{
  "n_layer": 9,
  "d_model": 512,
  "n_head": 8,
  "n_kv_head": 8,
  "head_dim": 64,
  "d_mlp": 2048,
  "vocab_size": 32768,
  "activation": "tanh_gelu",
  "norm": "layernorm",
  "norm_place": "pre",
  "norm_eps": 1e-05,
  "positions": "learned",
  "qk_norm": false,
  "attn_scale": 0.125,
  "bias": "all",
  "tie_embeddings": true,
  "parallel_block": false,
  "init": "normal",
  "init_std_qkv": 0.0118,
  "init_std_o": 0.00279,
  "init_std_up": 0.0118,
  "init_std_down": 0.0014,
  "init_mimetic": 0.7,
  "optimizer": "adam_variant",
  "lr": 0.000875,
  "beta1": 0.9,
  "weight_decay": 0.36,
  "lr_head": 0.00712,
  "grad_clip": 1.0,
  "warmup_steps": 493,
  "schedule": "cos",
  "final_lr_fraction": 0.0,
  "batch_tokens": 131072,
  "seq_len": 1024,
  "doc_mask": true,
  "train_tokens": 646300000,
  "steps": 4931,
  "dataset": "wikipedia_en"
}
Each number is 128 + 32 x the weight over its row's rms, rounded and kept within 0 to 255. Layers, rows and columns count from 0. Numbers have three digits each. The size before them is the row's rms in percent of the matrix's.

# v: layer 5 attention value, 512x512, rms 0.023, rows 218-255, columns 448-511
# o: layer 5 attention output (transposed), 512x512, rms 0.021, rows 218-255, columns 448-511
# q: layer 5 attention query, 512x512, rms 0.0279, rows 256-317, columns 448-511
# k: layer 5 attention key, 512x512, rms 0.0228, rows 256-317, columns 448-511
v218 097:108149148137139131079152198094096096167073148068084221113171159128110059123161128160057148141139118189119188141130119141145182125092116133088133126152135142040103147130185106129109112147181191
o218 094:164138125126143195128117141177115111116141154187125154198143140118128149074125176103191144156090124110114073164137182119167196107109146167108095137092089155101130165123154184151158074123134123
v219 103:128144094086206177152111161144067164127116130118132149134143161123118143173134108119123165150136143157103185101104079112100162120077181111103107066152177188077116109160133086123145115062102191
o219 099:109130132127134112164132149122146080091154149127127132120122069170142153157185130090170151143112123138144103162087148171129210095129079077113174116061091134138079158114122150198177119085118104
v220 094:175170090172098073170137175186143141152140119130186207109159132108098127112127146096222123093134135085112074144119091054073108109132073098134125083130104136123089171144088115126186124107124175
o220 093:134137137094104111147138157126103153115153129218097046124122120147094157130132088160160081065151136125148134130175115118143140151160105130140121119155140078130091125064167123144081164115093128
v221 090:130115157154179143126130104093151140111145148148098168161149115162152150125100122136088090077157112107126112103128170130111150125120061112124116101167203160122118154114097119096159153152106142
o221 087:219185159121086090123147113091198125144109118085152099146126130131134112116129111091107172153162085073133124195084161160104148120126172165124110100108086135132128111178156101135180148064120118
v222 101:144152142117146094149096109105178139157146147133142230126163138154094138153127105088116176091104206158140099183032063065137143135108061126138139180167149155159120161102085064109056131118071122
o222 099:137139108117116124148173141131137177120110124175128103134142134191095177054095187115154138125104152126140088148165099111109165111134125176129145148151125110100114135122136188171132082138115143
v223 096:138154112108126121169147125044093068117084075103121125127097166134096159106136112156062078114143182126143117095132136075130023135125138115149152105061037179076134130181127079179129113160066129
o223 083:104106129117116115143082147121128097089114190159149180206131086109132162148102159147116121187056110126027104129130141103139195183144142104124164137133149133147148120120096136131129102135121195
v224 097:102127156147126161084109093096155208098170127146119162155137111079107127136092157092080120150119124214138141138114186125118177110140097144129095133118122074155141127100082103133089126136133103
o224 093:175164079138131115162145102127145131169150099115128140141136182136155139166141172149128121070150082149150150172154067140132109128128155128113114118197162055071189147100175111116125144150186135
v225 108:106141122121118133129183133117143092152134137132126123142072137103151080136127147179040051099140128189115132114106051083094100125161035110179132181125133128146133142139140115156088104134105125
o225 104:079103097134152176145106143137106086123124074125171196134229126157118132128141173146195173127147079116119128205108138138121108142114116150138125138152119122158140146126128149121140145128110123
v226 108:170184108151126148161147148143137130146137146155089127135120125094083091118151129161142092185111058216135115114118107137072135154174141125103128125134127069196112132145146163111122116123123114
o226 118:104128106219132125174084137152150116168179119112061116086094124104143097090108098122090126148128121073125081142125092102188170138089090159115083165130162124110108090137057124139108153063149158
v227 103:111097147109126122100138150104127153122064224081159139139140145079199118101089137119130136152147139141140126184108122123145131110160070152064117146146157126150105126089163126115153119148114124
o227 100:084112128154160172155128128103140142136155082165121107080183155165150099181165150140175152077151131134142143052156072147084103081139133144159092139118157161074117157150104124123094094142141097
v228 093:113078110125067169127135146096134147128141167080176122095121123110045104114111137214158172124134203139143128211154095138160135126040108138131111104117129160129151135165166140116185136117104174
o228 090:064129108133077129159161133128096096139150167121116136139132146082155145202145162124120038099134141173175076089132086147137107153091084066119183140104091116093158122091132144116126114155129131
v229 088:108103114159082136123134144147164186140146141116212059144147125122098077122109083192122151118110155087155118168114130106098138145123103118135079164057089106126156126143160129153109105131116163
o229 086:051129118113141154120111160141107099107134076111134144124123146066084146196169153140150044129089087083123075083097135122176130144128105101137139166106070122152097117094164099073085111146097092
v230 097:140152121086097123124092002115146100143108073137133168146167125136137110114128115216143136133129148194138093088076154165139134133096109135176144065165121142108123165127208148102157147115140109
o230 100:134142115129136117126163142149193191120158125083152143128056143031160055153118079094111132154156098123112155146100144142112136146123125120088095107162121184164090108200108143102152159124152144
v231 099:126083138160132066142153105124121098178117089102128113151181130146086106157152085158090182091136144119127115086128124096141157131069086146169124142134103109095099124142143117123092111136143126
o231 101:194141161119112138106187149179143100105157150182138109166107123112110130118142158120110148168138118080135064119149194084112130165178137107075145143134153155139075142148140151141101142144123161
v232 100:113066164112034066124132090162138192097069191159165116147075113132129091141130100150160167163111145147124130186064054125127180135112203132115155133168125183150166124139108091097130131125138114
o232 103:083104123042142176122150137123126169116129117095114132112142173161113113193152122139107128090113095160142148138084103157120045185135114107183125094120137105158118132110142154076169160166126074
v233 098:148087139108083122139134113175119133125019095127154079103136120175123133121144096060153135162126176098134166161185114151168122142140166127114130125095181099155162140070120091105135129075109144
o233 096:152078144111098121129092133105142152160099137110084108163099115141130136116144082125119071108141119155122134103098147168085170173134133120092202109058079160217089060155054162084129133115096104
v234 096:145163149180086115186160100116091163115123139177171134126140136149128079136136112104119156121133159173144098124077127092093193141074034157106136139068133110200133103108118113159115082143125076
o234 096:123146127132077141178129141158214141130154093117116073130069205075089127116143150073134123083171085143123153189150119133124068197116128176144140135121138128126069152129098185121067166135111134
v235 095:141128126116184132150097158096137132126127170094090111117161146068119188114098144203173099127151118117139096168079101129153115158109125170122170165171176064162119150173159175151126159163118107
o235 094:080146103174120123144140121143150184187103164135135179093132104128153140095121109135151089166113189098159076166128121079155174109111085078137113146143167162115124097141101126181145078097164155
v236 103:106109124074101155195120165121127124116144158160104154145076151089195163101152154049116126142141120128119182138167094163069141142129171108115154116113137112160108095134167142163208081112118120
o236 105:111131178179147150098123105115140075136165182132130099126215135163077134144168161161130149171114111097133131056160127109120107182133114117123132155122161135118180123155119128144167132104113152
v237 102:128070125102131127135147129091160171115171197124143139089126173125096130157128128225168202171124128150121156203121122193096144131110110121148172142131194063211157087100108146134176129107152146
o237 102:123166099106132105137133110154082134180098102098080165090105143142133092147116120109104073103144134210130157104152120176115135104153093131155103143145111081163149157109109091102128144118140121
v238 091:137104114124183136127118142161144118116141096205134142135166085098078097154161138132183147129124151147157100201033130114173130148172117112142169155186160150081088190159124145124146135106099139
o238 098:100113076092159120091135120118140180125142093102138130118125164145112111188135074130126127140122117092121111116130083149129121105133091139118145159107108127159087111168153097157149147133151110
v239 102:120133145103112109138142090183103087121104124106116130191098143120187125091135160082203181193115096101129065078142109183104112133188125074127121156103087109208152095166209131122139091109149157
o239 104:119132102172163141147060158115121071104138102142104136067152127095164142152090178136138112146081121110115079078128115138195177117124136117107116129164128153160093133115140101085103169122146104
v240 099:146161121147099142137155106126085100117100098164098104135111097158081129167110114137083138128127152184149062106047149038117116121128101152193138161151127106115137162182113112144058115126071090
o240 103:137119079223137070124134145141150135110126144151142112124139114137129132106094134163146138127158153067156068183131101091114108096098131152057179118152148148115138115135069130161125065129106166
v241 089:144096147172148140118136157089113154092121108153114102107188108131082122140101085174194168092142154109146151185098202153171113104100086120166162125146145076164081176131105162120167130125206108
o241 092:071146129102170138104198113137126126165120097047125168149096146145151125212147114091111094156057114159106141097149163089101088109179130076156107141104131137120147135158210105115109162170168169
v242 099:173121126112075160144123128126132161155139060122137045103181114128078135097093096136181117026134098153096155180171240159142067124118127138165145158112129091168132170165051210117107128094128090
o242 091:120108107128114061121161093124132103110089187121123155135082109183135135135081177089108088150092120136144153069179108104119187031129128133099118141138125133089166138141148062121093115132124216
v243 103:188199107161124121155178138181138126134117128152084106125133118137105062104124087131095111121128127149124117124111172106123160143255121132121122121155158147111108198141117156126112173132114126
o243 106:127103071145116123139117154154122161128139096169109120089150135177110139064126094138159130101144142086165069153136113119134167055093161166119105150122121144146110079096129143113106137112139138
v244 099:104144116143104108122119135121189091115110186059133117153098137116141158116119123126159121186145157105136199176131179132167143122134135128163106146097101140160167143135143143118117095087113156
o244 099:152112129137119132126103111134042129142125127126115095134183129109197143120111121135169096133040169101147053106127114126135138125066123088169132093136104136112159081147124143121201033120113127
v245 097:151109103095096179196116184097179164158149114091152085127174133136083147088121135151136144048110133115115098145095164119133073128055201087157132091137145146130103123118091195127177137147145127
o245 094:059097100092076128113186111122068101090120149152103134143064071158126125113147142083121156122120135145139103087141083122168175076154132115138116182128132148096102177114184106152120136140122156
v246 100:098119120154185168076120148079131154094141059173136150140114162068129112142122137144094132125135157162108138168150132089150126139166138149172113143157155045184160126166146163163119104131121114
o246 097:108183086075134124159145135166141092198106098027166179145103145124138118190146121145145084131117099133149170170091082146110077161137127114129173075089116087075173099120163067106134116103097098
v247 107:114086144124135163114167149156167160134132144127146066157061116103109090142154130107123132179113088164149144121122098130126093117140139118118127113176111085140179123120136086136089101084133133
o247 114:140064091130153141130123131144143124133138121096102162117186141152084146134147191161155136113125109064196071136095102120143106137099130148131125109138106149139145118084160113101108175162146114
v248 101:156059151162165126116149156104144173134098122110123080130156117136130090113094119134158152079094096043120123187148161145191109119159109166110153143167138088176129130134143134120115185195116121
o248 095:176146130062108124090130127161180126185103197110107142139089119119107092149123146173121086217168089087173128086123145152124124157145108091107126123152063135115122090142098092130137072100139101
v249 100:150086139131135128116106187114150102131106054128169122101168113150111170110142129097145111107123111135126122123142133118150056128108092144135097120168067077069099141122095122136111130077130136
o249 090:182122138140118099145151130116107129147087146144122090122080066154147126064087135085132131169112168094123143137148109096134182137151132119061145101157095167141106095141146137175092117094134159
v250 101:115123131168148130112146079110078122159140150168122204149063118122123120164162119080168122147126172072130146126090058106130115153162112138170125159176146112094155161167115095123109106131149142
o250 106:151130091111125142153121155098158119131126069136112119104209131095110155107076174172118119195148116098118078117111120139130087112138095104149173139110093125130122117098116159118112098072127100
v251 111:147113138126119114172143104057145125088091102145147157118178141165094166125102088141080182110138125131118137113114171184137152106052072174164116149138098116075105168091075123132142130148128143
o251 113:139155145122119124104108098140130122112119178145153115137076142118126100139135150081107160187103143115106180092145113089109144108108146135115134133144147136160187106155093120124126100112115135
v252 103:084154101114139087123144177114119098069172100121156140104143128122136104112088161103166121141131101076126099166119104073214118106180102101177124155090098122168136182163143092155135166125136084
o252 108:114102120138165110135139132114093158124128158232170131094165155162172150124098151118172140137152176108159156090162113132101120092114134086087148130157187147132119116138132134149117103115146125
v253 107:184014143162098111183089173101125143109111164212082129106164089135102087103134129146094148094130080167109103176129165158098142109075106133132111158194155111158065122153101172138148139091118112
o253 094:134178155099157121126174128126108111125080109097096125178077126155112112121137131085092128081156139172194104104145134157163120055157127181130101135079146124106154190143144091178133162158126126
v254 099:120098157168108116167184176129127109138137203141103114162064113154187098132110150088150164134086090117138111104119135133156104125134106123149108089119117180130137151093159125118127107134159135
o254 096:135088124059104148140121129111132137092141098148076094117117124147139125154132183176123153101183098110169092143112134184150111106136106146190129083136143168119048152137160127123135122096133091
v255 089:122117172153114063178178142107094176107138094088161065101165098167109116078141097191132161108135128049142113135196183081105078140102083122163133160021109095151113093140169128147117123141097096
o255 087:105105149093129087113114134160060070124081172133128140184073134129146166203098170140105101122113120190097121105168178096132118173133171065064164151109111133127142132127150092096057103169153174
q256 109:074096126080123155091071113087171133165113140129114205154106094122158185068135141103071131155137190162127145221090125116120141142137130130123125134128059137126117148119111122191142128126137138
k256 113:156096129236146118118106110157159183126124160116138121102172112189097132056134152090101172134149128126135129190087109113117149084116217161113166190177153143112070132108137135124113140121136189
q257 105:142027102131053086147204126128152152142153079156148098052066123106120115100128062124098125131087102154140239118094189144121122143130106144122156154113145140155098126101043134145144136101103115
k257 108:130135161093190131065086142147150097112098109139153125121114116122114178081131077088185185147182100084145088112046096122159060121126156110123107115084133164072211115127110132147113154100122175
q258 096:134107134077103149156089127205069100108142112145138063189065105091165101203143083114080168119112175144123090100092065140115098112142131124138170111043123128095108085115106084184125121083164123
k258 092:110128153108099114139093179127062111158132087106155145088107104174137111091145147114073184103163143126142072125091108169096107046116132111150150136115088131076158113114135137075171106121098161
q259 099:135159121181127154084170126089198118155131154126121179190118136140099079107125135132158178105143113178113093090109099161122170136157159132097108092072139177074067102151166102058118129151105093
k259 093:121114074118087103130143090131135157097117137188108142113153093166114150113123186149096099129083172152113149121188136101087146086131124207144089107118182104143205180103137116174113100137116204
q260 102:177116137126110080181175115141074180112134118138148094139106162097151123139141063095119078151102136074126132123138134091131143113094121141172128186077172135214225118041116115186149111078148123
k260 091:083139168146124145116108205128071111201134090097186127128106177114140125116123088146125118124131103139146077132102126166115104132136075072144156170087083130091128105124179118084138104086118074
q261 102:178062114108058122137145115099104220115113116117121099162114125151077147116126145167079135078101120139132135146110118145128067136133144124124118116093152111158159118114147148061185081101092136
k261 101:109142148061148155147101163108114084158144040050112132144165176156100151127123102168070129128172153115196119108085099152063088064134098071140068135102124131079092144150156138106134139175131168
q262 103:099173115141196157115134136151227084115094119150089120132162115129157144131120130167108076160127068139135124121185126129110124107102180100130094158154127116094129119140159170091084147159131141
k262 106:157115174112088091116103104115139090140126168137109142126117156075154110147180078131088074107155194132132094183121127128159147182114177068154167126089161125144099087125071133134173098158117117
q263 100:166127120126079143130176093169175134125127106147142050145117129141074068194091116169177134100115128172128108065108144142056169125147184128147147146131169138115159120150083096101132100144085125
k263 094:112174151019129140163100157103073088191160079137120138112091131078177153149163073104100108137155164119148100100108142175089100165129112087143138087060130123111176137124120081145159133135098127
q264 106:158129166134174130134132111187048087100123152137128182126132183134178098119114114109107140132141137138130067117175082146083118125102126162147096177091144175122130135136138135152136179106175141
k264 109:104150167123117141103168140137073111133089173141170124140158123159122189144065164155213160103083082146045106143167094133083155093146134163126167062182152127109166113176155105174084142061124150
q265 112:102125164152082148175079150129042224122095082111137123140106157093098168132144150143218159109125174078116103168119087122106111105125116105124137111124140160063181121044150107134108126100097120
k265 099:095192183099090140148123143100050134200152065076115122137096128094122098089126099154073136131147109164132121130124126191113129147091104064175176109097121079123153108160158114070141101130129099
q266 097:132133104131123105113150093090122162185167163083132146133155102162089122064092133145095157112128215063129130101114127108081149119116111124155162064140172126118142160144138167134174087135112099
k266 099:164127146092155150132150089141143156103107144141144131092135129106138115191107125121180104131106154134112174104154156094149107167151124180095133086146149175160133132153157151128099152103193104
q267 103:067100160143121087136154113076118209109127130112148192152138108110113141113124155167146191174121174081122098084072124091100150137108116164130218143168087112057064135046093126147066133122142138
k267 102:109160180111087086146143089120107143153165097145156143101074109133144117125104084143121127154195143155156123095118138114156161188042100145147165087099202128157167102121093142110136134110109019
q268 109:123138093105131101140144117138152122083127070165152086101089095127137098200119133112116107128126089157138070116163108144090126128099136150098052129209145184141115111108139092146112156086145107
k268 108:116091150136115125107160140084051077141110159137138146115185093106164149146168127124153115150159103120084092178145091191156124161149150090096169085147124112097127121085184076101126130109088157
q269 100:180106167118086126136140149107093148123139136124129081137125101116127146108141150157137123133137161128124163196082145160153099146163103136145183099105134093171157146172073095175163036118140167
k269 102:140124083099186163179084154149169166081113122091094098156093109155101130074076145107119139118115117109154173091089145091120107124095126153096064134186136193088102195159141130144115170136137121
q270 106:129173099110099102129148122183169093099158115146096119091123108124134145100150137100155146123114097148106102080163144154178097102082116142075136130132120137078126142125111133072137111095104142
k270 104:188082126113125120136187113134154134126097130141073097174104100133097119076161110106110107112116122095127162124173114113156114164096205132101108117138175126134171195129093150111130131130128068
q271 094:084061109109138150185100129106166124096099126145129168182087132093134176097123190151114145097122122170121101172113109205144148132204151081092086171117097142108082084102166076139129135117170173
k271 105:112138110128129108131121149131127100174150084112142153102158137154148132089146199128081126125224129146214128140080117154084143022092104095176107126094121130119119134123107115151157090114118194
q272 103:172131122142163101141167111124138159131188202211144105099185097100184120086112091084084094148121053102122086158135155107130133135105083194147098129098112094198070133097119110152180119104122139
k272 106:131065184086109157130119172157104156129132115111144115186180145148093107156120058143134148112104076122145123122115124107138149177104124079153141180058116104104109152117182092134078149138058116
q273 107:135116100096111122090119111105167121156128156156140123201109082196136151111118147156108139076140181163121101110138119177135098121133169068107112082180158146134098177101122128075214088082120107
k273 101:135136080055111153192124113118146147111074134135034086178140108112167129122140081149089091181068154137091184094191175077138190143111149126110055107150176133155148211107108167177116101122120171
q274 108:162065102114024109164087131122103082077188035143125057103082119112073115199136097110160115072112203104151126098105155101124114118128055169117149118128104153145127149135066106140092118097116082
k274 114:112168119144176146118142118119103097126136104139173142057137097190087130116098151076244157166089074048146137120116106154154046093131118173091086093129117136061120177147145156114090134109156141
q275 114:127166109103109105124173054103121117123118150141138114124096099150128111148118124132086113155127135180119135084176089146146122121124154081112133087122112103119151136130145155093111136098142132
k275 100:175097066137093139115130108112134076066116113141060111175155064108152080136165142175093098141095144130097099166143170062141145128118206188129073147159118203163107168107137130135111143146168181
q276 104:077228116068130088118129098121155117100119058096137060125077122108114143149125112116129079145130130169123139067185112134147056124157114131111141072123148120134107121157116160108131143103129112
k276 108:213117121106123141148123109123106145087105128174097119158061097085148110115151161135144091209056186134084116151116202081134162233142164192145168146157134155136107217133086169109175126078162090
q277 119:178136088115111111108150187153153126117107128175128075058141102146116151106119127124203071128151077179134116220163128128107136130169112161077135144159127143170103115166084140147101140109142090
k277 118:145108076175120124146096142155129091089189184192125124118180149100133179125165159081150097091183131031157116157120072043091108092155187122140100111138125119093092185126125088138097133143096157
q278 080:150113082114142125158118125142139102137142113174109111204063091079157048066126121085115128091139127134106139190114207094090204139125161120168100196112127145136123124122098115201160131091170098
k278 086:107134155121126103133086167123123120212126125126135111128088119123149121088146125090091166145210136109185091132105119172115090095132088074145131157091118115117131095125151112113138135104116113
q279 107:116142123145079132154172139182112084072139145137091105194175150201085133204111127127137146118148190135132077055153101109110157154115139113139125105106166124104158166062153103113114128126102128
k279 107:148133091102108123107139140105132117158124141134119082148141033130104116131128130174139061117165148106144182128202143120147141141136104156094134150130111144179158171143121122142109128132172143
q280 095:202102131149078105088180052154086200149109206146126108095169141130150159095139155142112089113136112083118124139121135115120128136165110146127137093074167114223171123158106122111167106157102140
k280 099:133147136157195181132116135155154146137114137101138147156101160144090109132103138118135139123215075105124202125146124102108091156118174095116130095097140123125063127193147090188080158126145111
q281 100:127155156089124153085139177134219108145111166142171161152153114168146156092143121090156096153144021161136111168135122168157116117164159114137072122167088087146093120159127107082154116150127136
k281 105:156080130123112133142094150135164152107138160153127085173134138123117119113172117127059053152078135158067178205123158061111171133169179116122134146138110110119054152109129120176122115156125182
q282 110:130116150175106131160127149111070215161111077075132108145133177128071154126125106099165081129119160145153183178087156098064129137160156108127106153072140139108147107047170127110142128089087093
k282 115:083148139114176186102126129131063132152159057039120128148133131071070145121146098146067176148144107168145123148085123218123089174090088118144114109069062127127166091163153113126122092099120161
q283 101:118082110120132111079126104159131110119129045104163095152066108150105118167104123133168147131138163099139096104146100151123088126128148150110127085097182129102115079149119134081144160090105090
k283 096:138157156061073103143159155167080065149133079149150164074069124154182126092132139126118119133158137127132100121125145153059091145136119116139124077046132118098165150123138170135140107076139138
q284 100:139171103099096155123111149061159182140101086135149105130163148152079161129104090151108088145127146155140224164078141154058128137161185129138095144108132135148125112143108184096138096146110104
k284 105:131139115030140159121065086152167098063166087140138155124140145100120152170136131109134124144116167141123107162090120116132115104128098136149068126069097189123101126140109131162121100135104202
q285 101:143124147162159110134169092125105130127157090143123107067170138104158126136144113134110108148094125094153087070122120096161105106075074155133155131041180072145113135138135193143085185133105137
k285 104:119104171146055070101118133151151106135149103109183112120093179147097154161136107139158129071116166119142098071122114127154148130100137090167145137019139145085114113188087127114140123134104032
q286 110:081036124142136137109158165179120074083133157103104167055181085133145137138144142113149153128139200109126084165134081099224094114102089151164151082151114117108148167085115093134112182149124112
k286 114:128158131213156109134147138174142134149144121126139096144115098171103070061145042125150138103088100134128150126150123105153154177121149136081120121134190115113114121119120170164107134137127116
q287 104:114132100222126120126107146045163177175080117055125159096149132147133141042171117134109140132143162122124142168122090119055123123125132102170141055116138140094169159158124155132140147114138112
k287 107:139139121147144141109150064143114174063129163152139132129121129093141124137108173170108172158145125125101114147115141070120151129099115201127131086194113188149144166155142131177113145128134167
q288 090:075143129090085154090091102101217153151095181134199188139142091166096165080119180150144156151126135208128146081141108146141123129142138073070145123201098112102081188151112132145102079138129155
k288 092:124089059097082113189170093093171135079136169173071115165135109126110124121130124123102094153067149134112190131161165083200215128098181129143116118179184144163096175115099172162113150173129132
q289 099:137111118125124094147111123147140126075118097189132149110153115144171116102158117136186096140115118153122173084173168098133186122082111141063117151139100112080121144103141142117127162150151147
k289 109:133112068153148078157184076117180164075092177193094109163111157176145184079135182144156092124115135118171150098164134078148188088104157144101135137150185146131130203154109147100122151143139109
q290 104:121143114067132126089113128227157042132115128123126075139126096093145082233110101105095125167145127081126089110152148103181079125124125201132153101137132107147113130123082084137126162117123125
k290 093:174121186132081139125105157130097126185115152118143117130094122116129083140132078123169133111126071109103135149076131144153135192156128102161201119109118119078131102115105110094154116111130075
q291 095:128123117120075142101116128157116092122127037159146055112130088126155088152146122133133129110128158145153138144164144081112191089098141145143118118136175106106181107102093141140123164047099087
k291 086:104167168120118110120117171128119075173126108104155117113096150171161124066138138145104145102183086146189117138110106191114145057140125099169142095110115097089131164137142135113107148106155116
q292 109:139107137092057126122085156088188072071163137170167079130084097145130088131082066100193132156133152139125132158137109122112151100077106167141153108173125053125186109095034091160116129108170133
k292 108:111122116069069113145122138112115110095144144149144118121125149168159092071086101156116127133108130046144081144123123110132169081117134176106126151159128153122104170115129143096135126121121167
q293 114:150113094179168158141078145140126111160128164141099125163149122152084112108140166152087126100107136100114094080112190118126120150138191048125085137104176134143058145181167142126139090154101143
k293 107:104143133167150108124175116141114109132121094151130135095155154159103152168158146146126130117134174145152189094113131181141101078125061103180063132050111116148132123108118117144165094162097154
q294 112:120136152126113126122109105112077116160130180114105116166127108101179143031127110111138104105129166154134082201114146098126158118136120144138194094154096123160152135143148130138118125152141111
k294 107:164131161107139111165093119128111181164139154131158151114111134115161107119086107132145117136136108127109155107143163100104160153120126135102174147178107144111086181150120099107118168101174096
q295 089:157196133047147141125171131166102129165126136106105058201087156157097136205110128126100111122132110133134110110121123147144073140188132105138120055126170128205127096173110125092152130131101130
k295 094:138161140117110151137120219140106090170140106082132118127086142122140092172166138102146088146186122131133151114083129187072097139151080058129103152089082121093115113117125125124149141111105096
q296 106:151128140147120088128097189123087119109158100094203176158155139126161145046171157144194149112129157090114064192100136105116140128133052084115123116162069152056076130122077078099121037106132124
k296 110:108131104157128104155155113137148172119127152122140067091094133141124110124117179144076154172121101155145202083195180148117173126111099117053137135170159051146183090088154169131117097148120065
q297 110:085168116056194154113139130163141176164091184121153145156151147139137180131124115104126113124117055138121115114124113125143105139153178086077083083088139119133065107124166114089128125132099177
k297 117:108085091125064176148143147139123127147123154110083156150175147128132134127181147127076096101122153189110146136104160138136190096150093068160141151120118067166102103122132109117174081150078137
q298 104:173162114083133160075073129109217058096153142138096162110074092102155112092103139064173103097125128207134100156118146121148128115145078156096133100148079116132151103216120137135169166124096099
k298 108:165128148168133087131107119139101126116105166175108105149092123203144125099119154104101118131103112098126134139078088079118094172177191176122152128148146136094117173106123148135114174065152131
q299 095:124184157127157185108042114130097085117117158209137190195143099116190161059138177061131145117124115164135050125130178127151135138079136113115105108155125101124115160180124108170132121157124173
k299 095:100065090178123117133168125104156141061177118102116095121134118175105127139129138142131117099076104179104179151167167139149138094123128143123147180135135106184018184098121122138138144166166125
q300 107:137159126110168123095176107079166115129137140079102113144185139176069160131154071126112101133154196107115179161187087087143131125152128113094139070107180135174153101141126159090136145152130114
k300 106:159154105169147148107090117155143136125133154154117142134138091110117131196173142169141117172123132106123109098173156109115101142159135164108128120089077134177059136122175189161147116122152149
q301 107:090180147165196147119156135108132087135108151154117137187132160154168088165114107088119120164136131120117151117168104107141154114156128113201165126133176093139134143107093134121091170164149148
k301 106:150088117128085130114075123105179132092143128115093120096086120059178066207131103147142051121097129108111105141146186050139154121112112143125110151116076162168123140130117122216111119111137155
q302 097:161193151193169113123116133119161073123114107183130174116160108117140064125129142117213140099122117156105143096154144076120188115090117145127128143163133145089112152111088103128061137139143134
k302 105:105108096120073067151158113089142145055158142128111119104105114170114138145104113141163117116157116081184126110208131128197143094143149120122196146094149127213106175070098155149138133145149113
q303 097:114147110099165160123159129080169115127160182152124156182105149115155121129155173115078171165159105108118153132139155190165144125169202127172117125124134173176131114155137120106186062139153177
k303 093:140146072164111134163116100147154161091162145173116118151166110110135159162098180119162076168039137170079155083102166122099149105156134122135097180183114157149110202094136142141147118151120185
q304 104:077166142137205139121100103115107155188125103104110104218106140127133096125103113162121096150139160133144152189132134102056176109104176125142123139084079161141130134130163147182128139117122099
k304 099:119150174126125111124084160125070111209131119129135127146092135043125114163157106141095136154143127120098092162099105202106123185104129103140151141078116130105163085117148120100159133097148099
q305 110:099147113086112171085191144144084101109113154142130112116124109168116163168122142148156091150146179097137163137151101164118137117123095129131132100114103081095189111086084143145122104102162098
k305 107:133130119140072131156152141137120155058199126110124126144038104109203109102126116121106030099062074180105097109112119154131109155149102101128124157151088123133107193186126136146152148123156110
q306 086:058083111095085105102118135100165143145113105090139114161091127110146214134135132187135088112111179105163110178080074134122115090159095127173150109155126142141100129110045127095158110120127099
k306 093:132169192114122130139073178176107105191146138107157132123084144077161106119137059137119119154168171108187083138085149122121131182122104086140156104099108146108134060169102109080133097098105096
q307 101:144114129154102076159181141139133137044169074083133120061100135088147118145160102123165154134112122181108109045143131142150104134100087156117180150117130128105156131090102119126121158077151125
k307 114:141124090157113108106124083123098136124109127155128102170059113162126147087115082150144144152112131162101083114136138126165095168078188171089160077203159147121167165114099177111137152095128049
q308 091:118160111069181121131107124173173181121096106091177106228094102105160175110113109155071127122119071126141098166102129110147106129165169106154095105123128173177109109153152133078176088164093157
k308 102:153160159105152173166065157116105122177121114118099134182114115095143121152156045133127139174155171154129136127088159169127168198104115069109109152132133127128119053111141119120149112136108128
q309 100:147073081092159175107136150119188087138108213187141202139116116183135153037135154092120103119111109183113176155144136152128167148139114078107078163151114106138130174152122140138146036156132149
k309 094:125054057165130162158140126111193135103150154147076133155114126152120149130135128114068106136052153167113149112141141126138222109115134089097036195115160127137089186092110134178108115167106170
q310 093:134122145132133133153130147130088089113136133172173101209118157168123113168154107093135138166126146147097200061168126095130170151150147051142147132129163126098111150119089144104124102145149139
k310 088:115101042112124126166152123128167152058141136176097114176099105163122143147122150142103089156024127139064181093126180087153174098106109135116080215208115162143074186123128165157122122164131171
q311 107:110159081125110157082106094129210137152160103149156063162101100123145121080099129071118119133114138128128036118087160152104153117125155097097141111126138130076087087146096116092191115108143115
k311 095:166102164090149106112135117137099115193126116132137113092150161142134124066131169129080136142171134133169102121115112136083102128080120126149111112096110083134193115147169072113136097139132129
q312 105:166111101088118115096202085130087153129102140147159072076075116098169188112094105133104033166103061158140221134166110165108074123134101149059138104111121150171123087169122145142137134121157126
k312 109:149083112159134133137122166126120136060124157140095206157101142079158134115146155085094111111154102133129089135099122111102082118133184141112116149127128189112080104151132068135129159077127173
q313 099:158118161152140154133164096168056152120082185124119162167161124154118152082174159191117155140166145129130137182176121135115143129123162162108132183081073171068157134048128062150113075079166161
k313 104:072134117155136155135164139146099158171105135067126094183158088162096130064126155189049147114132104168114111135156102193096143135112128073091152144158183078148147130131163147126133130130167131
q314 108:156092134161132113100154129155049171151111170129158140095181090168089077110123142130154132157117131042118160167104113077101156133124094169136166075094147143105163190107139109101110112113090117
k314 107:088109061132119177134179126163131140062130141098099130118132097143082070157060153152119147100135060098136168075158109133130105114104106151109074118210161135155116174153174112159059174156113155
q315 088:109094179182159142113067146063125105169107106113133200173150148153124107120129177151183110089146187161129170095097178092088196124121179094126161197142096149068111177100126158133093162156118086
k315 088:142149100082117123146138075121145127103165144138082097128097103080114127219118073116156118153053133157065152119162183110157183178096122123131147124115158135135143116145089134193110139130157142
q316 102:118125133208129134133133154051202157127104079083143197134153151132129114120147083100159175125105098120147170117073091115113138131097127100154103204122150099112102138114115178111128168175131114
k316 100:139146164133179099099079149106103118189120119142112135133132143142149122103119067143108159172154145166194071163075188125103185089082115127139147147097081132120112115129129141124140135138093117
q317 102:137101153115106113151147149123043138137123092123144041072155189102100113217123102185190109124129182116134143088113046103110133121144106144126145072073151158165130097110108116136069167123139089
k317 105:127131079117161160143121122131118118101130133150132171095131130106120098153113205124174154082108132047110080103136109071157112101148124198102082074154128184146120154176138116144107121119141159